From a checkpoint of a small transformer trained on Wikipedia.
Size: 12 layers, width 96, 2 heads of 64, MLP 384 tanh GELU, vocabulary 5935.
Architecture: LayerNorm before each block, learned positions, biases.
Each number is 128 + 24 x the weight over its row's rms, rounded and kept within 0 to 255. Layers, rows and columns count from 0. Numbers have three digits each. The size before them is the row's rms in percent of the matrix's.

# layer 3 MLP up, 384x96, rms 0.0677, rows 118-213, columns 0-31
096:101123082085086080152113147147107089136107118124159157122125166144129143128162131132096145166146
088:150144138157141129130128113089151087115137110135157151070111129145120158114099139131143087042164
103:175135127135122149106115103147162108138085126199140113122139178191105085182111128140102124092135
094:125138072116132106130111121132144111129178093116117102123135125139125132105123111129118167145113
098:111112154184119123147105108124133091071141109103167192115128116142114143138140111124117119102115
095:154161100141085150137143101157176100133119167135085194159111125106124133127150166168173085091106
083:130144116143110170139131092117149106141122077119137133169148164116113115152143163165134106135083
107:121096132101156141143159130131122143070110107153120113129130149128143158108128113159145107142170
091:151150132139125140119066110152116109138143135179138170143158090124143098158152100111151090125131
096:121115098118132158091100111123110150172094129149117147122129149149111109150154145137114139076111
096:144151132125128146153124111123146126136105120116157176159146096115052105137148148136121122125097
107:121154102159127058116175129175122070091147101118146164143128144132130168154110115128143114108107
102:166166096130126139116150089161132121119170125123165144114116123154177137104116097155141111164152
106:157107139135193136104189136129135110111140128109098173093141140148174165089133117196095126106165
111:134092131114132103186135108066182133093125119117103147147126152123161149136080111162150158085179
088:129108126162142094168073079160161133143112141125130112124132104132154127145125134142100113138107
094:121087077160148109135170067146119114128118099127132146128132143170133152154079114157166154129151
096:136151110114088105163137100150121146116109144138110145120105139134086141160137144121174092126128
088:169168123109120123106096119110137111152159101122127137129132129180142101145105122155151146127186
098:131118126105130150148091087144155106161102127106140233122126135173117131140126112158105089145129
091:147154094110140121137146138117144120120109109165137181123110148119131148132116119151094144124176
098:103123099077137130159140100167131111139131143104133109135118109104144134104144101129135134125142
101:162060125085108122145092129122169156138143129149084148174122118113113123137119134125084126142141
115:138093098122119146170102116151132163068103114129149141106157125132103138161095163154120192118156
103:127104101161075145178144106090117086107148098144149143159184141141137168144106136150096110097144
112:125095167141155113149176159137187122129105104130105112115103132086120159139152120162193137142124
101:155157117150179142117154109154149148118131146090092132097125156129123145164122119139171144119124
122:110132105164132093157127126141106140100151114158128145116127139118119121131177122184160156093146
080:080162094134112150168126114124147122183108088109142127116130158119107140140181119121142131144086
106:132135129089104120115131144178107094119176117136143159133120143099095130122153127194120116124145
090:112151093112109118089104121137157089137123135110131150146095146098141179139084116163133103120123
109:119121112132085129152099124121116114096162133119094125121125139092129158115147127126115115142115
096:152103106127126125144114103143151117130140153142140144140074085158125136164134100132113156100182
097:119079158099108096090124107100118108099123104123121123106120132164127097149149137135137093152153
089:147141138149099133089134126118098084152140110154093180149133149151106141147141080139117115120111
097:115112118177164125138151103109109166083140134121133137101115150131137135087117120144141141127095
100:151093148162152163106145148153195147132111129151134174127125105107120112122103154162115127123145
103:142165149130150140151190147113106106125129074110176143118149121111090141100155097143156124125158
101:117128094123106138104125171142128081113072110131110162124120127152120159154108166168194127155124
100:161161169158148117098159089132164077161137119151142161100135115128078148144160119163153105043133
098:105129109115062120196125110147143162143161137117150149125100116124094122153167146169142147131124
111:141113126132161132115140135150136091146088098123147091148148138079147152158142137114140115139092
109:120173118107125072158139124113106083084082114134149183108139115152087166133141090152172119138170
086:099131104124105084144114154158102141100114096137098158143112168119101098093126135147135113142146
094:130140127102133121139130098155160060111147145110153132143129129136138072130147143128120102142142
112:115102135161122117161095138133131118131094119142114118136140152137112156136149121130129147119161
117:107099125100088167141131099124121084117131141142171162147159073142097121148106128133140130126160
100:121101133107151098117182130134134114079084127118116169117125110104105151158117151130164156091173
108:133101095164137088156119100136120102156097118107113144134144150125094145108119142156097174093123
086:129086115134142145124156131115108175146126097136125165151131147096142135159136120115079151152115
099:081111121139109090120124107121097069148162139115092132138144127165132117172138134164156120144115
089:123090103157127119176148091098127121128116133138150174123158137163104146126161143155093135143135
111:120100132121131130152138093121131153147095097152177138110149154127151147145158109168131085102085
102:125153111150138139167131124111134136102093132163151146127124167154156118094107133143108115096142
086:168111087159143125107145121140125102114143110129105127146074145143129146106116118166128154141157
109:163144094128119089082122121137171130053126157130117166134124144153136123121127132096138150090165
083:149154130100135145145103111135190128123079136103088148089111099140146116134117121142149118129121
124:127154070126152117136099137148155140117131110131161146100116170118128139086157102152077170126106
084:135126091125140115104149117183132131159132106143144151135140154083105132134112112167107126097130
115:164101161120149134123156101106091115138085123111179145180110148137126134139120133183135130109131
096:123160147087130091099126114148163102170113119118150148120140117124123173177161093121124120100102
095:148111104129152140124149133144143114095113120127185139114121117117101097126118169192102112113075
100:165139101100110112099160122112110092110097091134169112120136169142147120107137072171149163134148
094:137129123098137172143076122137103092134159087099107085170143120175159140140119123135140144104129
113:172133070110111145142095095123122108108130098130144125147173141110138152131106153121103125178154
111:115124104136136129140152125091155085132135101134159136114130109171106100145096087153136109103153
098:169165094101119122135148107108157088127085106107110121121157191112106168116130145177097110164165
102:083099110152162133127102153135118110128114123099130117138115159110164118173081116129135111141140
088:137084122133147088107126142111121120123149100091140129129151154152104120131112136151165125132119
097:179100112090117127094149123126137112146129100157101129128107113140112126100140138136184089122121
087:165107134151103113143123128141122079097107122124155111130145140121104168071163143122129154118096
104:186112130143153093150128093119138120131169136111150161160106100126145100105132120138126113089115
090:142135067120135141157126126145117131106118113142136155090131116134122120163101124158098144106149
094:138143109093068142122123063132117114079104136117112158185129149144122124141115131132114130113123
109:144188132122140126145081101119124136121113127126113154118173110130110108131127110145106139092136
099:126103134130155133085142123127168127087155144119153185129145109085133172133129129124107131138130
097:090136106115137122136123093147133124123100094146146120117133180137151103177169121152163140130111
110:119099137092099127122125115143142112118135132140189142170130142123102131152129186155133165130080
101:118132106115124148114157124156115153098149151111166137141123105113104102137071155149122114124127
112:164105110170141130120098121114121075129169101122147131173112145118105090150122073130080130110147
095:121181124103133141148136146113122095124116153144145142141136168106115142175112112151080135143162
092:109107100122145125156148128136170100174110145113081092136161168117134115114155119133129124125140
093:140153093122139132126173107155121116122119101143136167100140114128107158157098119151124127121121
107:183130109109116101129137120101113105148099120148085163104156131147128112135117068140128112164144
090:171144104134142152152148143107134110119104084134173148160127122171128159119114111156105111112155
109:141138111131149127164150103098156090143108103131119125167140170103106154128108114184132130104153
105:084148085138093134163125101135153118118140112118102134100131123130116144121144112148160150098157
090:161129103118122174095097122120173122149149136127149169095100168128158150132124122110147121139143
101:123189166117103083127131075116186105095127083113112157093164164145106125145146127163120086121135
083:140177133109150134147160116128155113103106127067113162107133119099156170147095139141140118140153
103:189134168124101160141114133099110112110159096140156128161107140091135135137162134143104145101124
100:137112114130131094111085092129150136177143173154133147109116170146150158108137145123120123140131
101:125094109136147117185133138121147122130149132124143178093121158128127109117126165106142127161127
099:139119122113122122126126137120149104119161130098120100160145128120132103135150104170135106136099
101:105111064120121093154100180153114108142058089147125165100116137132151141121156150140119148140140
133:165104129121113118172125114096146142156104110159093133143112164130110128105154118154169121085155
# layer 3 MLP down (transposed), 384x96, rms 0.0681, rows 118-213, columns 0-31
090:154114143138120107111131106132171131154111121116129118151120167138126113130170127148188130087117
097:091096138123118143066125151118132148185118109107131142091143119106095118091154142134118148134103
093:118147137091099163090170131118114127102126178156100150127135085086125122164155138137111118120137
103:103114119145126129071093158124134104097174118114099100102098159131101131135104110107118128125084
099:139100135157151128115115088121108157139125097151114089091150114157144138123123138099138132119159
103:126118078131114119137085135086107146148130103156113134121141145159161114097137108090122145118120
096:129161100093111111111132136125129106133103124121102104132108142138140135109124141121124128143110
095:076121136118144115126148135157114128107141121101117174167121117110138113149128130139116125110099
099:147111116117147081125124125134117142075096098115141143091130151118174173139125110063123182135109
090:123117134134138119097098113127105076123071135105149116095165171121146126119104107136126131135148
103:128125140107121070136139112135113126138139136120101128114154138129141147089133125165133124145165
118:147163143163119114129137118136119142133115093109159128142160089135135140156114122112114171163082
112:107119153103128098136114146127143107146142154139109148131118132138141067115121146120168101141112
106:105080150132087084190121143150132131145140136118145164124148172127100126125155146161094131106121
097:149083118133114092144144141069173128131106129095125163109130181145136155148105128145116099145117
085:149131143132097104110107136139095148147122174143091148126141175112141116118088109108134142132131
094:127160126186115172142080107113145130124111117101148139139151147100138130161094081125129076141157
101:126154156129136110129148178127114145137116116115107115144103152153130098078116142168133093162123
095:137120160122135135110123188163136103176138107093097138093113160132139083119131156138131135167154
095:161116160120111138125162136133117103131139130150120135096169161122085135127119152100082137149125
084:104178092120137147135160107118108169150171167126146143145158147128136143101158134123126110128164
101:137125184164140108088134144112111167108116121121110172103155151113101111166121099083122115104109
103:142143139099139093117149124157118100109159166093127198116130138154117157158115113114122169142122
120:118134127136163165177136167111127141110115162126119123098131107117136130121127148154118111118145
111:146104100151122115119148115126125112098130066135139118121141146144162116099050152109110140175116
111:135128157139135118102160116084149174106119116104095144106118175152136130068155098102125142130165
107:156106144153157136146083100117132148124119137085123120132200103101103118144110152116111146123124
140:179164141104150144131118102126153136149123121135118137141133110148139179141112110104080108131124
088:152131134114153146144106118157103157105127147088126142106109139175137086104091119120122176113147
102:114153167112069134098103117119085165106131110127117132111135151109145181119135108105108133120127
094:149130152153135153090160164123135125127114136119118123153115128136122139121119132136100076126098
103:079130134138093139126147144160166122139142140114125120123146126126142115079163091100143105149148
097:116135174116180157136111108153149140120120128114111153148145105137101127153176084147124151111150
099:145139089098150110134148102100177092149183118094084108134123100118145110114125144163140123121139
087:129110159148102115164130101141168161150098123085129124159130103139130170132126158147135127136111
111:143151108153125159131104136122094156111113120131102104104140094099054124090118121110111099102110
096:122165146109124101138083150112110122155141147074085139168136095111134133117129099099156143137124
091:140124131102113122116118130178132148160194144134146144157115120157116172174097134136087127122118
102:125130082105117140096139195141115117141069127136137132091122141111125169148105153153160117140115
114:113103133117120135143154138142144145102152102099133114155090152124155102103123139044129143184122
092:104098171136122174112101092156139116128112097097109116164129166124142116111120149133109092124147
098:129115113081093134199113136122141134110161150120126121143095111134078162106142163122099120088118
094:159104137123128119138135143144100135056132100126161087140164122091096148097122133157144154128149
090:115150132153130102163117128128103133102140130207150113145095105151136133155092119129132138103161
093:140140154177138119145147173107170152139104111124122075100144145074146123103128119098150120149148
107:114119124135128130153116148139120106124094154146098107131126164098150103131109160082132103132111
109:130140138110098134120131150126114109138155175120111132115113167136113117078104161105124159112120
117:096156156157168138143154143136121168106106087146136076135123169143122171119122138122149144120124
109:174125113094124118143091179120095151132134154140164120111150130135148072160100158132145119096094
086:089172101112105117100121146127112095091135151136139126112096110142147144151168097121162109125130
099:116128117107129137141064085147149091168115136127122089150096111165175105140147131131142105151094
119:105131120107170131127130076129136118164115124128126153158153173145110154116140133132159145117111
094:073133144111103140140089115158134111133129090118117155137124117158130158131110122126120132132142
097:080131131102112123150131165124171131121073172109136113082128106136140111153201118122182073149155
103:062162084113138102160153110116148111156138103129117102133144097122157153114099125124123118121153
117:138106137142114146088141200107113115112124138117106144116150154106119101115123118093092131139116
087:161099136137134121133118137114119119155149167136125087148125120139089093126109133115037128128136
116:129149090087141141157118128137130147159117159100110171136151147176098075116152100161123116124125
098:158093128098113125171169121131150114131143089159137097133168088147134116120128111080107074128150
084:124080150134130113129070098117132147141124152180081127088123148118088112108134108136124106108148
088:117094164187141155108181168142158097129126110150136166124155156141096107169128120137095134143126
095:115130106127118123118153113128147134148102096078120125102134106131127139145106084132124098164171
098:165145117140159139148096133118140166131129151145181106098119128100123126151126133132120120113127
098:144155137176127094101084098127136111121118121118147111125150094165107137079175135141133117146120
114:127093119076151123110114107113138153100090089156137196101118125110146104113124112167095131184153
107:109153095118171127114174144121132107121173114099150140114146088100157101109129106134137133128143
091:075130123113100082160128149134154125098137133166116129122113137153129126099170108143140147125143
104:145118153103128134171152147161151154151123140104138099153085106118167128090119132130150142125125
091:150081140165111110114135144158096180126098183113116166166132074123144107083137146105127131132161
108:143091059100122135173136096152126147134140143140068157131141125157135168079096095090154132114119
093:132093106135151160118125135126097105138156166111119139113127171147121114138111117134166131118144
104:151165113133103149126149130133084089117129119132105113119124173179151130083083142134095121157147
093:140125123161156179136110159130150134112150098107149135103131141106096142093099115100093132166089
093:164151154117132117137084102117135108111126165125103116129097157170111104131126134077084159120163
109:114112111107100102114197133114134142092135117115139168124118144159116161141127098135142072164139
091:136120165115089075133083159088156158133106124133131129102120114109115131153133128142089117129126
096:116129097139081154109128115124123141164139117129125086132134123141116104128104152109103137123128
099:147127106119106118109060099151129108139137142109105122115102124124141135125139093151137162136162
108:138160165150151153176126099117091101162160089132115138109151150138173136078155081129130140138152
117:161132103163096155105138146100092123119142078115137127126117111105101155145130116103105156144076
086:144121171141106156084130106134160107118134116139127146151133141130116141113166130118165115144092
100:150137137141103136128114153105133098121099146141125121162173140097100109145113111153105123116136
106:109135150090123146122148145109151179124119148097127108204108094060141131102128130122132137117138
102:098143134143144123134133149129155143079148177136137147139100103073118156109185102122141134141099
099:077114134135111104133112120168108133144111132126107147137090141144105134131171143143163144131110
104:124150184133113100085150116083148128147106122105151123165128130152117135144154131130155104121124
098:137133125141117133099084148127134134112106097174156102180134114126129109140105126147118097127091
102:112132143123146100160166154146123154116147146170121112165126103185120107114155149129120132101140
114:134140151137114136129138132160093151091167089181123123130093089149141120106129113076116145170118
102:177075129138120156105145146130099121145135133142105164200115100095111129102105193138110092121103
099:133116116144145116095132055108155183140115120087134104156184145120120133107138124116132122142126
098:149122127104144137117156125114093149133098100125153169104172110106131133194104108138107121167109
084:114145146140119152137112174078114131132114135135152116158152111120089115121122148170125093129126
100:172102131105130140128126110118121098166125116122151128107158104135145157135107125163180132149154
100:163144132130082160168119206131101139094131115171150105134108103163107139149128148128109118148095
119:185136093096129151155078127116132142148080089137161161135139151090140117110132133119135142141141